Each number is 500 + 50 x the weight over its row's rms, rounded and kept within 0 to 999. Layers, rows and columns count from 0. Numbers have three digits each. The size before them is the row's rms in percent of the matrix's.

# layer 3 MLP down (transposed), 512x192, rms 0.0812, rows 42-90, columns 0-95
099:480547488495526547457476423466404489440490448611477522531491472617506474531526468447479434425424483532546447483398542504447573491527565547429476417485461502534454535522557506539521522460532524439477553473532522486466508414452498474514459410515586438498545439508457497510446448477601464504
099:439503384471552527473458419526475482453518486462525563394515528471535431501489500394492471459427525489472468487533500518570538562533563522566522546495516543485524593499532515481577577452473625514473474553530437573502458458513547512492536583445577556544494435433430403536435590494406493477
101:423469595535516380459505433505452491387481466454477544508448547462504568517496500432527495522527540479541539515473466523498587466436441472527540498522579540545506543466534512551453489486508528431431454439514522414482541539482534471434516557390446424568367474496459535467544475456449434445
100:486496533512429395452439443448526543513493501506455419540535477562530481493483471628456495525502543560546549518640449538424456461481504613522401454464596539461448557527552521499491485492463397454481473477489531531516396547447521523486524491569551520449476545539612535491428552517519484428
091:525522589506502563445491458519478471478484566506548454509417541540454486504541482420430457567575477505473502595438521485438660486513487553479483547495426503563465460449526578532553503519431457499509602526550431521476463517419576508557435455400608576564436447457542533501460542530537461400
100:458494570440577505425472478478475538470574521532475479540492427442484394518511507515580506558521466487471549491450484413500712469387497461520577432503482467452496458472495392454459525548516554522431478503447458569446456479412477485497486537535449510453505444448419391434487516552393574530
103:516466468513594540520518484548438513521453502473576480489485471539454496464506464421462623466458523580518413476513573498523579489658473461445519463523435450560498535521470417481497503505565505479493588391506496531461556457490492519529469495502459570570473393467389475551526464508538555507
095:567517565475506459547500448518509513523372492604480586541527594544514606538483589618488489581493532476528486545489501466565467552542466454528463482577491574623540499486489488592561531576532540436456436525551520518473462446505475536437482437520459455511586523601458531516444427437538529498
100:489481465593444570465519501552407573526474525553450488465518467450468385624452457561527613498543504551455393588457526400535428586505543448526445492506506503419545450469559511459522540527387454461523419531497478508569496450461482513490518531414515462529500419500522563464462542513547444503
095:538582525589560495537486494524503552589496452535530484557447432522558617466486488606432522470419470494449535465492469589491532447524428484457476567548506522475527487547498612535555492478469562563575614524484550514466555400538455506508558467508488518644419522537558514493497550519466533492
103:489470631512467415535595475423522427547560432486524510461502581561545525498455472425483537601510458414473579434525528518486649513571536472449537455492409533431460531451497407502625502424500561452440508505565515522417572391510451484478528503479449486486420450549492496466553538516506499436
096:522507467615512508543439514491481548446501535481549502579495483539545624428427522551468516568552448423582440457416579509515549542361520426430559509407504448480510631533388442450510455545522462456461577536516527490525462427518484448510549470487403581546529394487560531581466417554432532575
096:560550475604478472552505519526513460499513495467552471503382471482526505555500493414477485486449564454519543562504489511379502445542459499493472433535442459456485439485374501469425545419430511519507535521526461566506530463547525478531585485497398485437515446473458582516602526502574479631
102:499434612465491564472532432458540557534481522519428452477401559495525534489627470499461506541539456619528527433428423524520595500536419600611558441455513491477521565566515469494464463541491505427477496499500427409465554612495546449489528548498455474512488479536476479463460441443449500474
106:470566497587510510447481475545503583476475510516403540473505447483547373458540516491477457542434455521521497490486442513463616436508469435521516450523596455490574565632570473455469488492496465471479511514468560577403585507481519463558582535451485540561480556474556385489533511540419490534
105:464529516571546616443480473501601596623458508470513425583427552504531474513499469510495483458475423494521640606458507514494411549472520368435490577491495598454549441518506485529439503565391531498556526572514490459537550507474466591442568503459443438453496492453495461515493431602537506566
095:456514484439503457478464548418526487485481474513492442559568445500423550531432452536446564502586496535392490521474617500492570501452542543425530524453492416557586512461408433458489418487493406440514531534479531535443491434425563506587596584501516406504451454491410530448568487415515414464
096:564506522501525531425478515422547595416547530463565573486517416498362484464549442641509531502433498518495470502368440512528493541499477491511604430556502523583508512506494480519524584481520498530435538426482407440580511401496466510574399538484550486526483552493538445451484572557511522503
099:450506512651457515460582552456548530567479496515426576502488522442456506504516506381481475528428525520522441534547418469535391571452543524496478568554535471523517502458463524410499493495562439546535471533528506541514514489556462552503533548474443504555475499423490513528578560487590450488
101:455522432471440441511465563570512474533495427461542511532447517432469360540574458563497539558511493483453528453451404565373574505455510430500520491500488503522533492482433485383505507539437468573443514550441436498465552459509478456486517431409449443497485536496530420564533538504471583420
102:501421487584470499581605564541580580418543419522530441474512421579460523590453436486493452517432515509498477512436521472516496508406453507552443553473578542506494488426545429460466598488529410538529449504554485536567533426489462569544498462481526489426462446482605564469543448462572498485
099:485527576534509510481522417474397603487513503495466506528586459523512549561541446539439542584436545514560558481563559515518269561521602561468499480524543453454441466542476554472519504478458422409533438401499540509523469390523432485449521464460432469552570533455487607515506506449515514532
104:471521434533510439505515386534542533482435565535536454493435500439473547466544463543515548483441556505512439445499558482478617579584441487567512407474531459506527613353531520505477461480514487484509447518518509571534491365491453532610518499380565526619532466473405478479465442436479498447
100:517506512593525499525543511446568387410474451460433451508578447482501591465454455492485530545554512509601415525525519430525409498489487507541542467553596488434520581587486491579465557575441596442496492465482527494476588484482447482524483484553538476491528538516585652482573465422570490540
103:466521541444543475471442548484618537427464519523506547514503507459436479576571597532558493484566499658498407431515517604505495442532566569480474416530442569510505501504599457369436516550512531503493469497468430423499424529622477557570521472475485391444515500550529501430462481507518518489
100:536442540551496489475545412531500538485498548381445495556475362525491567430503460472532474498618501517473424506487494476457677522523501454461562579469554502456501580482506548509480477475461510469528605584492573454464529397504537566522473509431474514547508402485499469377485522481543475470
101:539458504397516442470507550529494484532580440480464536503531472457478503561459413507506507593552448478498421444420418588503483475477558463442429442427526505526537542515426519407504444505501520477473518506453506490558536530550467540608418309455514529445558570502529588541440535510492478422
097:505530509465563515413490404567523491397514490488439533476504514464495486448412478425595574475505515449527519458416480570472573504468427411533579450542580584418517434460435526502556486471548513490457485539534489496539510479525418498508493400499543512499505513509460423614549464588512488626
099:500404520551479479589555517557508544584452459456583483485466491523522499437470434458499481564546549474483554548477609472479520606486462548524536404614401603634528487509547532508369473482480497515501544550556434503487601525519557542394446482572512446517473571540488498467529469414538548475
098:543576492409569465511479473355514494408494477502429570497457497569374515440489459380536534523453459440493478547580465465454670531561475555481481489445471542583563536394429465547477536518509530486488515518485459548521462468478499444419505451564618535481556560497550477500512494549492562498
097:492463463456564493560491494557612482517538623550477508578590488504489440578480464579522463519498446580440502492576483461505601495453423476538473352394483542532504524493470551436537620517491467489537462476445427447506408437575506499476483546502501513530494567560452450503487478532527515552
098:467500549589474462479560473459460468455631533492589580542536453497526511512535431489549454568572533463472517519379482528532423477488533499494536494468520568445449532533457554453492501482585468451430487663510458535499429409497521455489602553507506596497436526555559544507475433546438497461
087:564495451503522510479532524447490535415506497542514462419598440446516589534541534596593454486539602510541454441465485546596427435456512478475589433502479556415587468557511426556481482511486458502534528433467524372629449516502547414497502501470486474488552421499577475537539522486489505532
098:455530500482497512553444477548438484619522478451527530492504399482496597486469495421462481512512536451521525508531395498434409416454445524463544514466497410489492425494479474580489408517466484437491575467521451536558480546423461440495583511485428500564579576507358591525402501480493378489
099:468488429487429486486569482429562568620547525563573511476536538451513518467591500537489442420522517492560465509517527554479158518471475502477478543590600526479550490476502416489525507528500423520473470547460525446544476528473503519518555497477445546542472492479582500482513501495563469486
090:492517530504444448426535424596511509472563566479557492414501564466517551463448417502602518600490421509541477474551521491589658444508488510535469479497556443510538569547461465537491511437554461492505598528490459571513502466461562524578431518443579475534545512421491444522556514416499393523
091:448452429498509518474583495554533505458567358450505402403423473510486499549474468408511554509536463412512483473524501529437245501505516501461504497522520538490468531405517535455486516408515480463472437550488512421526414526534435496523480451455517481524489517544525554534502530586506441540
093:479392526499466429470494537409517433536527475511415533545486452513475523437451505538462426489448477450582444419474511573465340463542480488473415516538513496415561522483511523582409516479466391414531448458563475495465395543579516497504568495451475517549486548574501476468521372570502550478
098:519498524549534563502582480554448505489574424480473558443534536605510539478440445509541505468388491437451612452494471473486392557467442512438516515536576490496529512479413526397514478498497500483471439533415494501511414391435577436491421490508563532533562539521517570540476361555461537476
100:517542551503424573480510454625460479586573621455389508473505497502532490538509447463498521499473546458475531464617441545489491571466480543532518605480584417487540537435400543535551473496523531578482512547566448420445488533529544517479474558528518604382577496465451505500567500418483557488
093:572568533436538516493468477486493432510478398560500544570554481570492432477427446474457365560572530486605452475544528444487703545438534490497544475378485600505527519575537438540548608528512431509445474472521515451489498466442491462477528396574490436426439593482457499492424447556499551519
098:582459508527492544522516523469574473444454568501550518507552460463491489558541478510477542431501547582480525495502586467511470528527426450460543536556596443533495491542489585635558489490481524517402550482541523538484634482535442517487415516427562596550430482472462540500534610496464598476
099:438435443473521530491435522491549484490540543488505401560445588484612504559475580528456582412542495506416528437508477553584379520503522643538469551526607557413592457519452529495465501441501604466621428460464497378493451522518539603471417471474578477461529512518489493511438526526453562493
102:429490545423534509586506495450535496435457410547507569421457571526532481448378462422375521477523487505474542582429558547491597545517513572463524519470535532545650511494474512560540610511567499604430407480486418580500506404476473491583554503448527487478492568552552402539408419546523495469
101:486464519473452547500437511543427503411514428547467406480467535537475455467627573429482406486510537508553577547502527542525379559554474459503459476513496515497458551406590481531439410545457451494538391523514486492502504513557473454493519417464496519525502491442439461502522599457435415457
101:615489597594439535538422498511467511464411583536460509438456462506473480525570516483417538524536497449486449607477512525482411541543506445541508558493510541599451501561550485544469534537606483516501522422456475559334496532476462547461418555500518531449530524524505429400534511464486480543
102:423507572583414491546498560511509483439528451633551479461466496438559460522551554540509390478540531476448493521422480571531445565481392552600517518480594540439484477584509489535469569476492390530528591532528462508503410445573440520504514568378440492457462542473431355555464544520436467545
102:541467553362515434428481497553423503437513417491525506468641471475544432507394517448528467512500556503473454568423424525523568498550512565501491560452541501553435508461524512471524412402492421569501462491475438474581559566457515482513438428468478480517533497518498565554534499524445480519
104:440528499406499505459473453485424512603538473498564506518409534486488412459621438365543535519630511394568512502413549533547448466537540425497497536421485517467574514536501468490528447549427408527522486526483465392476525516599469538544510449499482535474475512482507464477513535532543483404
# layer 3 MLP gate, 512x192, rms 0.0965, rows 43-90, columns 0-95
101:477607481459487513501511511587467516509485470428453530412448429524424564449470514460570355484399515461481600413494513464561514544647600496544547551538452503475416552492556463456525491483543523496545514539514385493556506568485501530555470538476537525559523475405386402483419446460499456479
098:564489507461451487470510386479553507534445452460563470445497460521567538554401512533602537509442502416461548501518383513548518508519517494542467484490350477518555482487481527541558474497462506636468515439501411550574498477516476496578537567561494518534481345477546422498399497485472514462
093:510502506534523448537460570485491458456462579541480459507497524458505461440476418426451389544499423521448494427489572497539543549510518498482507558458443530501456467440535553518500584638502509529508458515519503508450509484512458473560503413504563419576404471457550445477503548504470521491
085:503506483506499449470435465528438522483546472483510495459601531449584610602534456493433502528505423599524525606454481499605457513525539471505446547462542446484573550430491496490573490504460464504442524507415430499491504514514551546510511522531495476501447532534602494485499506513493508474
104:473521510498472425449446505571466495504500543536470551514361514438475468451473493378554394444364489534553511504470554501544577487534521494563503498567488586466422450572431479451412477428543454493529522433587602508610534400530476470481484484517505439507519577462524491548452529555569486485
102:393482521620513560461488521579495488431431583429505513470454487477491455358464515396497444476446437562524484457517539431522560549563560477593528454577456535499514550468564533487506532508564513481550509509568513572488485529492452527472532518448579474594606567428451514515462472410511529549
092:507467465455532445439404495524500492501502534527406577535488517425595416559447585519475507551609433542501566396512564533502514550481514513582530502442503596541477476560519444530643477598418606449494476550550498423532502602437492509454474469475478558367535531552490544510419612488505482498
092:482527513476486424552378422529417509479573499474406457472496487465508528476446457480408456486474459481553542451500533564445570448437525460444464504505452521572520573549412481442512506481595476496489509584472458516540512507543564534529418440549502552502430595536441440536438505511422497553
096:461454520443489561573516494437596562543530437453498459511534492463487408452512459425516418513427428486504475434515523518397551548540470512446458518606443471435512519494495470484501537498465568512479572538541563536482510443444527476511442572470584544591482485460482522558500546527428537462
098:405467485448504607532541479428532528434502471491500460516580458525426499553537462471450401513544388529429478648449436490503521479550534459634455446475513556470480505491492605449578506505555522486519516564512519424495506492450447505470424596485459485468518435495488526479542560504513448506
094:575441549556582483614369476541417464536456539538500498558514498459472545413404539565522477507505422507521511560506513478462471566462576425520581476425526422506503518511405493457522454503482542549533574459358547447500431473498519420450492516477357483518524400537505598562551531586514465462
091:471437562474477575447515540487525564601527467555388506530561538548503447443500568550503468516541444525406502451478483491521455479438471486501454554423516546516536485496597511509586542603509535527520495401395448479467427497537546570449437593400567541496478511441445413476459432571507493415
100:432538509501349492506539490549417412540546521519488539517409580525474535316492485523564538442421403455517543476548422529444519515551587497524528529524491538538531572527571471461489600478515475456503446496556524464479550485437520514568447539547479506506528463461531377520435432554484485463
101:487461485408528468489446496535485471530496456552507568537511491471533498517453393502500512529446460522537562528458431503461554530460417445493542396492507545563539451543415435442444497451408500540531438471502442430567544489412437466577438387641445528479528580550521539620512485490517552527
094:507497531416607485445516564535442450497460547493493557463479478544571496456580549509485528585474502558425496465449573546438474562476500531464535484454561506476445430506501473467528502542431546402453400470508471527516430450396497418479484471546571503489509442535435558488427534483481474453
104:435579489452567448528476477578533439508493485488468459402504552548557456468450527472497657516503532502520447551474481502523568464499482469541524453516500460550426463582557559507560497506537457539486526479528415553523590507482370492573533487536566414580503495495505584514363456541459466469
088:502547521439495558539518482395530564613591508535551439496486465506522530556520600491497561502568390488481500496560441446495453485493591504505413554424501424490520546579512448451608543557487551478464551574496552411480459583531469504546460473587520553470507502463464542557550549547512497549
095:504453501474458512441594541499530510493562472519530468549503630476481511428537544479539512475548420505471474506579544457506473526559557394537512471541468440583476384421484452500574493579538441564486566494484426469428512471534483430503502534545514521526467511542377528563534530532527464548
112:468479540476466480467485510461457461655541425516467453457399569519534457518488400574506519554448538525463466535443572490438565436464463514509413553471492469540466458480454531472481463501539500525488538445458559492560520536498587453525494444548412528491452531488572465462480442521460555562
110:495541544404489415410425537495512484569515470412505588438496566451584443492415563537545477532444522510520469367537452540545526479430524495487465468492524507518539558619451511545440409551512509554478467405421560506513441543435543489521392526562500521512569573525522463467428461645476567542
098:473508471511513467503450555531547402549537486472521549524450513446492481391444524508481485484511485456479352484468405501474476510525460464466471519499468512615498539483521515484554518571518518588511555572578541474616519563417581537496541534501518553434446510483510393511497428575525560502
105:514535453492465417513478473516532460463422480454511510506488484491412476450460496500432455449422553478535381481565507465462510566579463574528509448498572458526461463442584504555528590502523538501526547514525491496497512393405508474599569455389517527586551334443470491454458529479410500488
103:522422542413466490429438521576541548521514483514520537454492511406564546366589549492438452491454486509397479487451432517418504501474533488476456520537395519532501491518599555525550508520468532499578487497448504475548440509550522489559561540492544518549467497538486362492377571578385466468
112:473462623445503481468399446533523477626470485464373508449505519513491443494504500580485481522468484502404424533485439622470542409499456459489432460501499492568505480506534510522540473468524581509417535482374549488488454502469549492599558574517439551564456558565475486568464530505502482522
113:471434508531534504494539521490506491483512441491509479560483436500498467425491361503493501436451489478494448492491438470453556513597526483537535546549543506543503486395459612593483546442524479511472507571520555535559553386464471516538598472523491519556392446447519507425429463478476469466
109:533511585478372504453462417457441424504498429549445486480519564486487522444444458541549579542411490507523435474463404566440503460427535438489441441442505510491540495508436506409490475529448566523449561455490507384520566450587517486509498469579505582511502551507530421535497493573478554468
096:474496509538537512333444399490497475512493407441484520507535508475515542535497529499528497480475466537475481470490496467568516548520488518474473475425502523491483449534475445553576437464497452513617544433400511411486350549468434412437409466526425413572524487501579436551508519590536626451
095:491539480524556408514588521565433529537504512478513493453488509552505485458469471476496486416537477450539479572506522510405492614404392509506495399549477530557455452573535520489419541550576646453475506537531400559479551493512453481493567501478449432508495460449523533481488476401548517582
093:472492461498508562495429467432445524489552470546492510440519483615557341514482491483503596576478425455480453482524505502483521575520581520539543541450519520516508445448480580465531487433510560489421497497479472489544573463498422547381481466539524540505469575555541538512536466493531476411
098:535485555477607525498506538441589451474510432492504505398570552470551484576499496542457452640467525550464488427418449540493538433451583529426504487391528451543446561551384517586511550453521563506518522400506487511532441538506540536442459568518420475475399567541556507395507557514566523520
091:563445448503503424591612512478515521477400388541566492582564458506580506484430518463521489557550515478531443489503546502424484512533465432552466538475472574602537494444450421534510486516448568423558552554411521481446563438496550528399473448487518494532451441423482508424418535555516470466
082:568521524513536509595524509449505456506474509503569402601509470479488551486538409412534500440563577476485510531490544393488561512447478573573500431601450485434491419469520512511388467466517486572531460529470547520475539428557465475435505448476443521500431550428456519410529435432499488531
096:521466542492451493561518551554488531523472515537503526500463474513405541548440577420574522541548349521440513508508521436549539467531458533591567518428408584523518486545507498522521453537548567524524538458541508483483479532488400390465526492520518480472565583391452537449517612474453529438
101:479432443505562545480510526522407405453504469495488493465422404484488514622446474474507539581476545525454543516482519524444569475556495470457602438443412524461507456510547527570459463447549501469506526473553471471467512484510470481495474519496471427527561452563433426544507496522447491538
098:449502455468519517508498476485515418495464501528590500561478535477514424419632431413474418428441394519525445594550527463565524523478426560541557493523531523461512425469491455411397498545523516537580442561476499471436586423465507481428543478537524573437533492495469534516472521521552471528
092:525627451527491494475493537468487471422555457557445619458545488550566468556476441518484483467465493553546466458571616483434493571478445535568579486528490470507435528540530474480478545569474486547509467487494478492532507389366481531564524490479522473487491481574592522475452394485498464535
092:385439455522497488480512480463553471543427383485502496524427487491489448330516448469572536503405431475503436518427541490520540388426449484569536486565433473451507488523543472605422536496445520499540479415580382485510493527470526461517532509531487549512468481508495487523436419624546524546
094:490549456456525550503441428454591545562525512506593463536508498471466525469508546492566533469455434514436482458585455487532576451493499543551506502452494548518481587539645513516499494514466499563489531446505486474545533537421477551484471468457447388474477528512438383508518460512426561530
091:460443575511541529462483442512446487558605537479470531449474557440556512443515466478408456448558508521407473400501574504548488565434568500467375562486503546486461478448441532514573517616554486587505564486451453510492431471494476491445493467489518567487520486537491569532464452468437543410
096:494543525520551452457485512521506435543612464512567511470498517470491556412542477506473429582440488496545521470488502525544472539380638491457564464479546537513558437538594526537547518438563454557456441530563473386510530552440576525516616417560453410516452457510559457552500543534524545435
102:420485472457583544491449490543562503529537521410580562414530499596450514480484518498587510486532439583570508515545480522388528458480543469551460437531512516507434449420581481437625508508515504548564572391493453509514547454501576426568497481460475515522524487547486428495501508474447495456
100:535453503536497488547460446509496417529495470527506497528351514481486445454503445453567501431447536436466560371491486441551566501540490577494457492602417614506426515538594487523439489455479505451520465478502501526528452477556481443517559432515507535490479458412516398507469577533559576428
097:543497474499523402462474513556538495517509454496481525504445527459510432490480495548494432484413603426457455471469496513539521527535391429544509513534482600535508497443577493532509438412553496592508531509550516501544480400459502385558524437452524587518465411575439438457498524551407515482
091:491513427476509475381489454509463485569540503515537547441497575417487440508345414517558498494541481453520460474511451487456564518526491514497543476456545500502493506499448457543532515439530591486483508444421477482459446498487506498517533632532415399491443532535536443507548447580502512519
115:538575492437548501478403473452516398523410455537502518489434552474535464486528456530392466521396557494525508497457455419529583512523455439599603471597431461561377458553352532440392522485479462527570553426447434476484548467455509454497461432550464506481549483519446458442523509487589568538
110:449580478557510503527543482472489432482453453489553547557416466462473497469559516475476428525473433527544444413455509479436584513554534480644518511525480591473448443495496465473413582539465527509561510500456505461500505497467605513506504497451463584524515464497438472561479517638570570587
094:529448474535506555542540392566467552542483419483493495516451474604452494504543501462461553585609394505457494507567434469584496530600465452571530469416417498492586480433558623460448582518443630530533526376502473526459553565461542463496460477507583471494489461489423542484526571522541445503
103:460483478381450557461509388500458478567545456530500496534462500474522432516533366493587480530455458514467458461478426529473511456520524492500464530449488575546547519442499463438493461524593522523509469478456401464523441477517536452542487465586550575411419491438489465556488485506480538500
# layer 3 MLP up, 512x192, rms 0.0885, rows 43-90, columns 0-95
100:533564527523555473528462580566381445450442484496510441464473544519495473592590438489464491424504543561498474618474487474544528441460435418509501481558543582588411528516501453547407476634632431498503494482467581546493393473450462542485475427556495515438513526567536542506479578519529492481
099:494468581443474430521446498456501480437571508528531541467586584563492499527521548501506540549489500534493455521494567584441485527439383564487446454498520534517425409455466420501432515501536500597553340527537470500501560435552460577520472507509521464481427615428575464533474561492495501460
096:488475518548480441585448554512519570488440521584470454466653576551506446483465442545534516549555496476468548504555535575419494420490478563472390496429548506504537504518527517494512474592449433577503410490559509601480514554491489491526493411595550483466384522569545499553493536484454481406
095:479484458488523478502553518434551535485493483520491561549462487503464472468387589495583507438451523454494526448505546486552468472461457486467453474509560500446444511518524444472449431485508511463441573560476506584532452561505394435455556473583403504415540562578477534609521539513416535526
103:553512489584487504458548450414483488486524423478396431545519467526542457531529474486512496505560547527449528525571541518499538482426440451499503571465485572529463504504569440518488561564472540530492432603378449468384542591466467511481524492467499474554585502545510465421565447542444518572
098:537515509431558456450489537473409525555539449502463451490466479470530425572469475515473530449487461518542510480484506433549477493538536459452516459503537525564470479556478451538531545521533481495455513442397552425513549454436508450505547498468435470564437448555519497611545464603517543520
096:514383431522526512516476511511393565506445521472488437458476454444495478443526455419437479492612501495423467472555519516472446597481469536507448551460526444500522498439476489530589466438577587505443532540501549467597484451505466463440511492411483510533471511562532477480450543427380538458
097:524521511450467539581449547476410671475462552448486490484551477403440544529636504527446495602449421417461494505485489490597495542406533465489475515546459482460487508515495478465511488463577487511503524543538479556504459466413518504489429588527484489503567517548367483515468573529490546511
095:581563555417504503491493432430494486554490448466513571443526453517559486512438513463490452462460504477533509463569494448461516503496496515599499571522528583391451488597470406438535441504470451602442462465494528381512546498503499490450440640545474485480611459534537589646526490540564448470
102:463450498554525512513474474512468498462525535613461450488449526503500463511505479485455434492417500478507523417496560471466517522475497520528483563494635520518478472375505506459514495521527503503538519507407455572592549387584402471502576459460489537504459443499523537485532498473413512386
097:430454579506501571480545489476535521495515511507450574480495513530460463539644540482489491568502552453486342547557589522544530414633509498474509476604497466481471463453480525573502513495542518500472504420408580585524468522487587523522466509555558496398470553494529500505484490454500504448
094:607474473596505566631582568450556521498489485539496464503463543566496510463509461519441491456476440482484489594550517457433443490472471479441501458456537485363544434435538535534491571564499451496440492462423478520457442509602578495437501507370548459406560516469493435471500467503548528547
097:515436551567567414480418476503463516518508506405529584519488553583487435484560523535447547532511431466440500493507535509490479486439441585514548485457565437459414482486518456514441545537545514557574468507414501446467557540521539505571456424480439462598454518478513459537571537554416492510
105:491566522473433567455486484572510493463471596504473455505338486532490541444542639472501456461543385566441581562528508390575490447553514413500578576511568476483547505499438545531541564581463481506545600462472437503464451467526642540512457538462447550469447505513490497452499551554503452478
099:496577424533481415516604500501442421403514531554450567502445501516508449447437443513572597486493530461577528487548470489504476452622387554511518531473524533587463624510523489573518499549517436407505489472542558590563585502511492504536504406535532501505478499482476528450498442349584493561
093:553558527569504466499541529442537467456463516569504529550445496498539493546535451362500513465475549574603541477466469427438496510551461599597501455502515512421494547465465445518422520508514488590548463524464601447442523485472444463372429396483493506437494477481539565488542531453611513548
095:464488483477503485523486447540473438433460410473508407518544519531551528464454519504490443514597491509613542583588471461460494410495527522448385492475474476481544530470531511580420466562455515414502523547534561578408522477469425510412508455523524505505586469530492489509480473376398424447
097:362464460540533559453447558498479523516487509448505525404533579487512496346549561416476594583483454500540489514535499480541478440555526496476526512520531476493605492568596541475445425570552430502519440476513511545535471528515444581527433492496540538550539571416494554561500483450541489459
095:547497521493530467441471558459528491462510449489420553479506534364482473457458445472541430448552425515579514382431426491498507574539570518467517449491453616519513409495521448470462512509487514557546468485381381469449446435489445440496445537436480493532486448548508453486516568543526520362
102:514556535387496499472511573445457532458548495577538472484394532450533502440475545512571569505511573510418598587445485409552499532431523517548631536544446410509511470632480509519468439474489540517526443532543547469466518503518501488469408497529442550505527526563520471430568539495485527464
095:431546455544499450499417563471478479486464514451565590531569527532390522430474509511480505452522551438491464532535457591493440549501537597431468475470493442504556547466459494454495491517464541505450535579530511430561506510473479499485549497528496562455518539507463481672510481540570547558
104:542585546523528437493440523519464465533528468545555531529463574551556469497500528537389458516568448441543544543487446533469545446433597487530482515514385511472556415590465447534566512538461502507521500506408506458539508537509517536533435616402460539486425465542502489461397504563556557457
100:510487587418482547507464448490513489475527510486559554451507565546515557439598489461469468525565502489478570581535522521520458493503494498455407468460532490484501473622541514566575568477498539499569490446438460571473416519521527540544545513514589384387413495468528484461452554481474539531
101:505545422445524482464512563457569514484483492418532467506466480497491458491472504489494626517575552445516486519496450454556475480451503517462503450501426414488516528579569409506483620591526551480538474431506462506453539558561516411476512547409449539367428619495472534484512520553517476457
108:510548586404562539497429450512456498503512499525523553561452479475520556560519519489430465527519451536467473534531527458552526536433482555466396478501528515465519426599407429455484410520455524534502524464388589415503442559536600447461446519488481533456543564552451551579530492555525478507
097:492541435544564482519474575607500534508419483496487518605534486468457538505465498491410538509544439562504457489449418465510549513603479509536519493492417530522435476498375422590481474579578567401557496480504496536499496538468446539626438461481428486540506476575454605552435499451558479488
099:510491506430480491497401538499503526507364493487435536461511506551577442523603449441421573621497419534495534486541607497492533548486519505528463503446458623415553451488530431491507551436629540498542503523549533520492484473460610465570530453568563464533496503436533502516528556503527494428
094:415519567483515420533475577627539468544412492412553486482427488439533587516532579443540557416449497489443526501499523527575496490468483460474414497546471542520494399543404532516562533462477473505505497535457535526529484413565427527552550499481513513575443462472484498437544511444439492484
096:544476457537463509461472565524439450598504487619478494471514478558517573473468472384489456455406559449495576592534440508495488467480530524481525385484500516410524517656454580515541528460444468579529392435566580466468431556519551424535436493548508472468580458592503487527480553533578538535
099:443551500463477481404499569429476462504439446458405485579501518513444486464458530490510538433532587525570512537460501425464505562430417443504505572586492504512563434541614437544512498533500456532515496481511534525532590517410507513631603458499519502487527487490466576620512516598441528490
097:495472559480557596504447493504497493432515421430446547451542607480509521480400556550452492530436520455442510454503386469436484503492465510467543465428509524608529528558465417440447468530511559571524492530574482533548506526433484474545526390454558417533563416433452484562530526543553519482
090:583523497558505537504482605503436447547505452499454499528470530547471516563484517469414471517477490567451551487498499500484532412423513540608440507575498508543402421547594534459507482518635494499432501570485572416524459479506383522478511474570518581436428534473465552531545457445578520487
096:561532493410529393513502543489578511533499488507565432386472410485552547553507457528570535475536550435540507505454417419423473399438479532552402457476471511545481469480452524499536433594464502450419589553516489477471577495445533386470540447618513556538471506505463589493512483489526508496
117:552526469455543564501457489573443499408469485463496490523434490478416431624482512494607534541481580485488501463484510590450496497538485471503562519387470492548438458538548528658556468412554485500453527465566468470516485496536437502556433549545475459516560471554491436495521542480390456555
095:441549586465471496457545522431478557505594554521451409477428506503525534528423505507516480497547555544469498494482528448517556512567436467509453506531484436451525573499571504535510514573474564448471519482484631527566500479574510528477523543461509506479456553546521589464534365489451523536
092:478624479545468481506525582467527429503404541538462548516528552470537533458474546550470491499519478439507497567454536542538489536454544530500507518518492509538474488650559459455474437516593516539529561543521445502436471508399471507492380496538493484483417532602529437435493439438534501467
090:483423487498563513443507506446463419470465486469473506508486448561497499500392482503518483462404442508505472514531520452476490437508412507486452544591494551466501526456469577581535520516516496472583523446600487605495467554538478539494583496492477433517552546664506454532513363496490524530
096:536591486586380476521550615508530472560480458547478423539460504513505459410505513626459541430578563486489481505569462447509503483475513470476504506474456508497485523480499429587528501462506522498522568427472473463447481533505464584454517477508447501515512488531462477370505446544592565559
095:468563454492484493431532437512530457506520573508503509442498498460499454507536500482392472526459446590484509554589458530461504447591479559580525467502455490507453470540496428459451559513488488406529479502408473422460542510517441494465494540460540526539550389513438503469526511506517537520
099:458413538589484520508500488502568621563533578422477428502458514458518547557612561496534623430445559497476374506495486542564490476500483569480453547525464349491515520473434558506478419505381519461458470533461514520465405490517499519523447603444520613573575399512613473478541530498548453452
098:509517410416604504454571423500503431486535560505561487489536518398391563486532546477530515493540529642606548524507453450432523488473511540544468424585523559468466535538574506492505507454536533500538498459525505491574542477527505501515521474423577551493552523540484564525567479458571521521
097:541479505504522493584502527459581420484404480427508384548437572543456542510485544479533456498569551502499514516542498489443471418531531525533481574496518481541468497564517550487478518465537493442526505514500582514497548605589485464490499375425523485500512527581517594460437479512556567473
100:489476486557421556602485412408484546509482588474443565502475588490552441470521448529492452586504452464575478555533523467513493552487551544493528534530597474377524490483500480495461549514543511458496531562455467638446498494443452517424538488396442469497548465413529480498461524500430443546
099:559439554551491484548484406526502506527590510531492509485550521418455393513399506512543527383541465511459437507486450437548508465556517614497454471415471454476482470517528509513522543454516564476466559476452356564393453551621501530413440460460534449498499482563486482441478519459455431455
105:524449551552430556417496493493474510462547513518447550421417481428435544431573479502510503487525479453439522522611499452405485495639472501501488528588459564453542468548555415488508506520510536490495553520507566557435506505515576540471435439516568497545523457568422446476498519459427450484
103:492532562515497494527484558520494480419522459568474600424440421516412542568499510517446547629519484492558445473430446402515547550445439595584488431472465584497470413532497566418477509576496533553468460529491516528498476592545455597471409490507540390458371584479398410512523528474486444483
099:508548468469390426540578537492540479550545556557456520517510528426475374498523466492489441381591556527488532610511492558520451422502507572512448471470538407421454505567530534502431560495560527414526574559488522501537494529533455471466534525510540516440412447526509478437488390429504462452
100:534484512615580461468495600523529555488505465443462466426472523518463459470471548462471499419579516516465519440460542486429487538504561473490565519429471451534509489539577548534517594551408581509543531534563540452460581441493488513468500538478456479591487484547521528487492543539492406458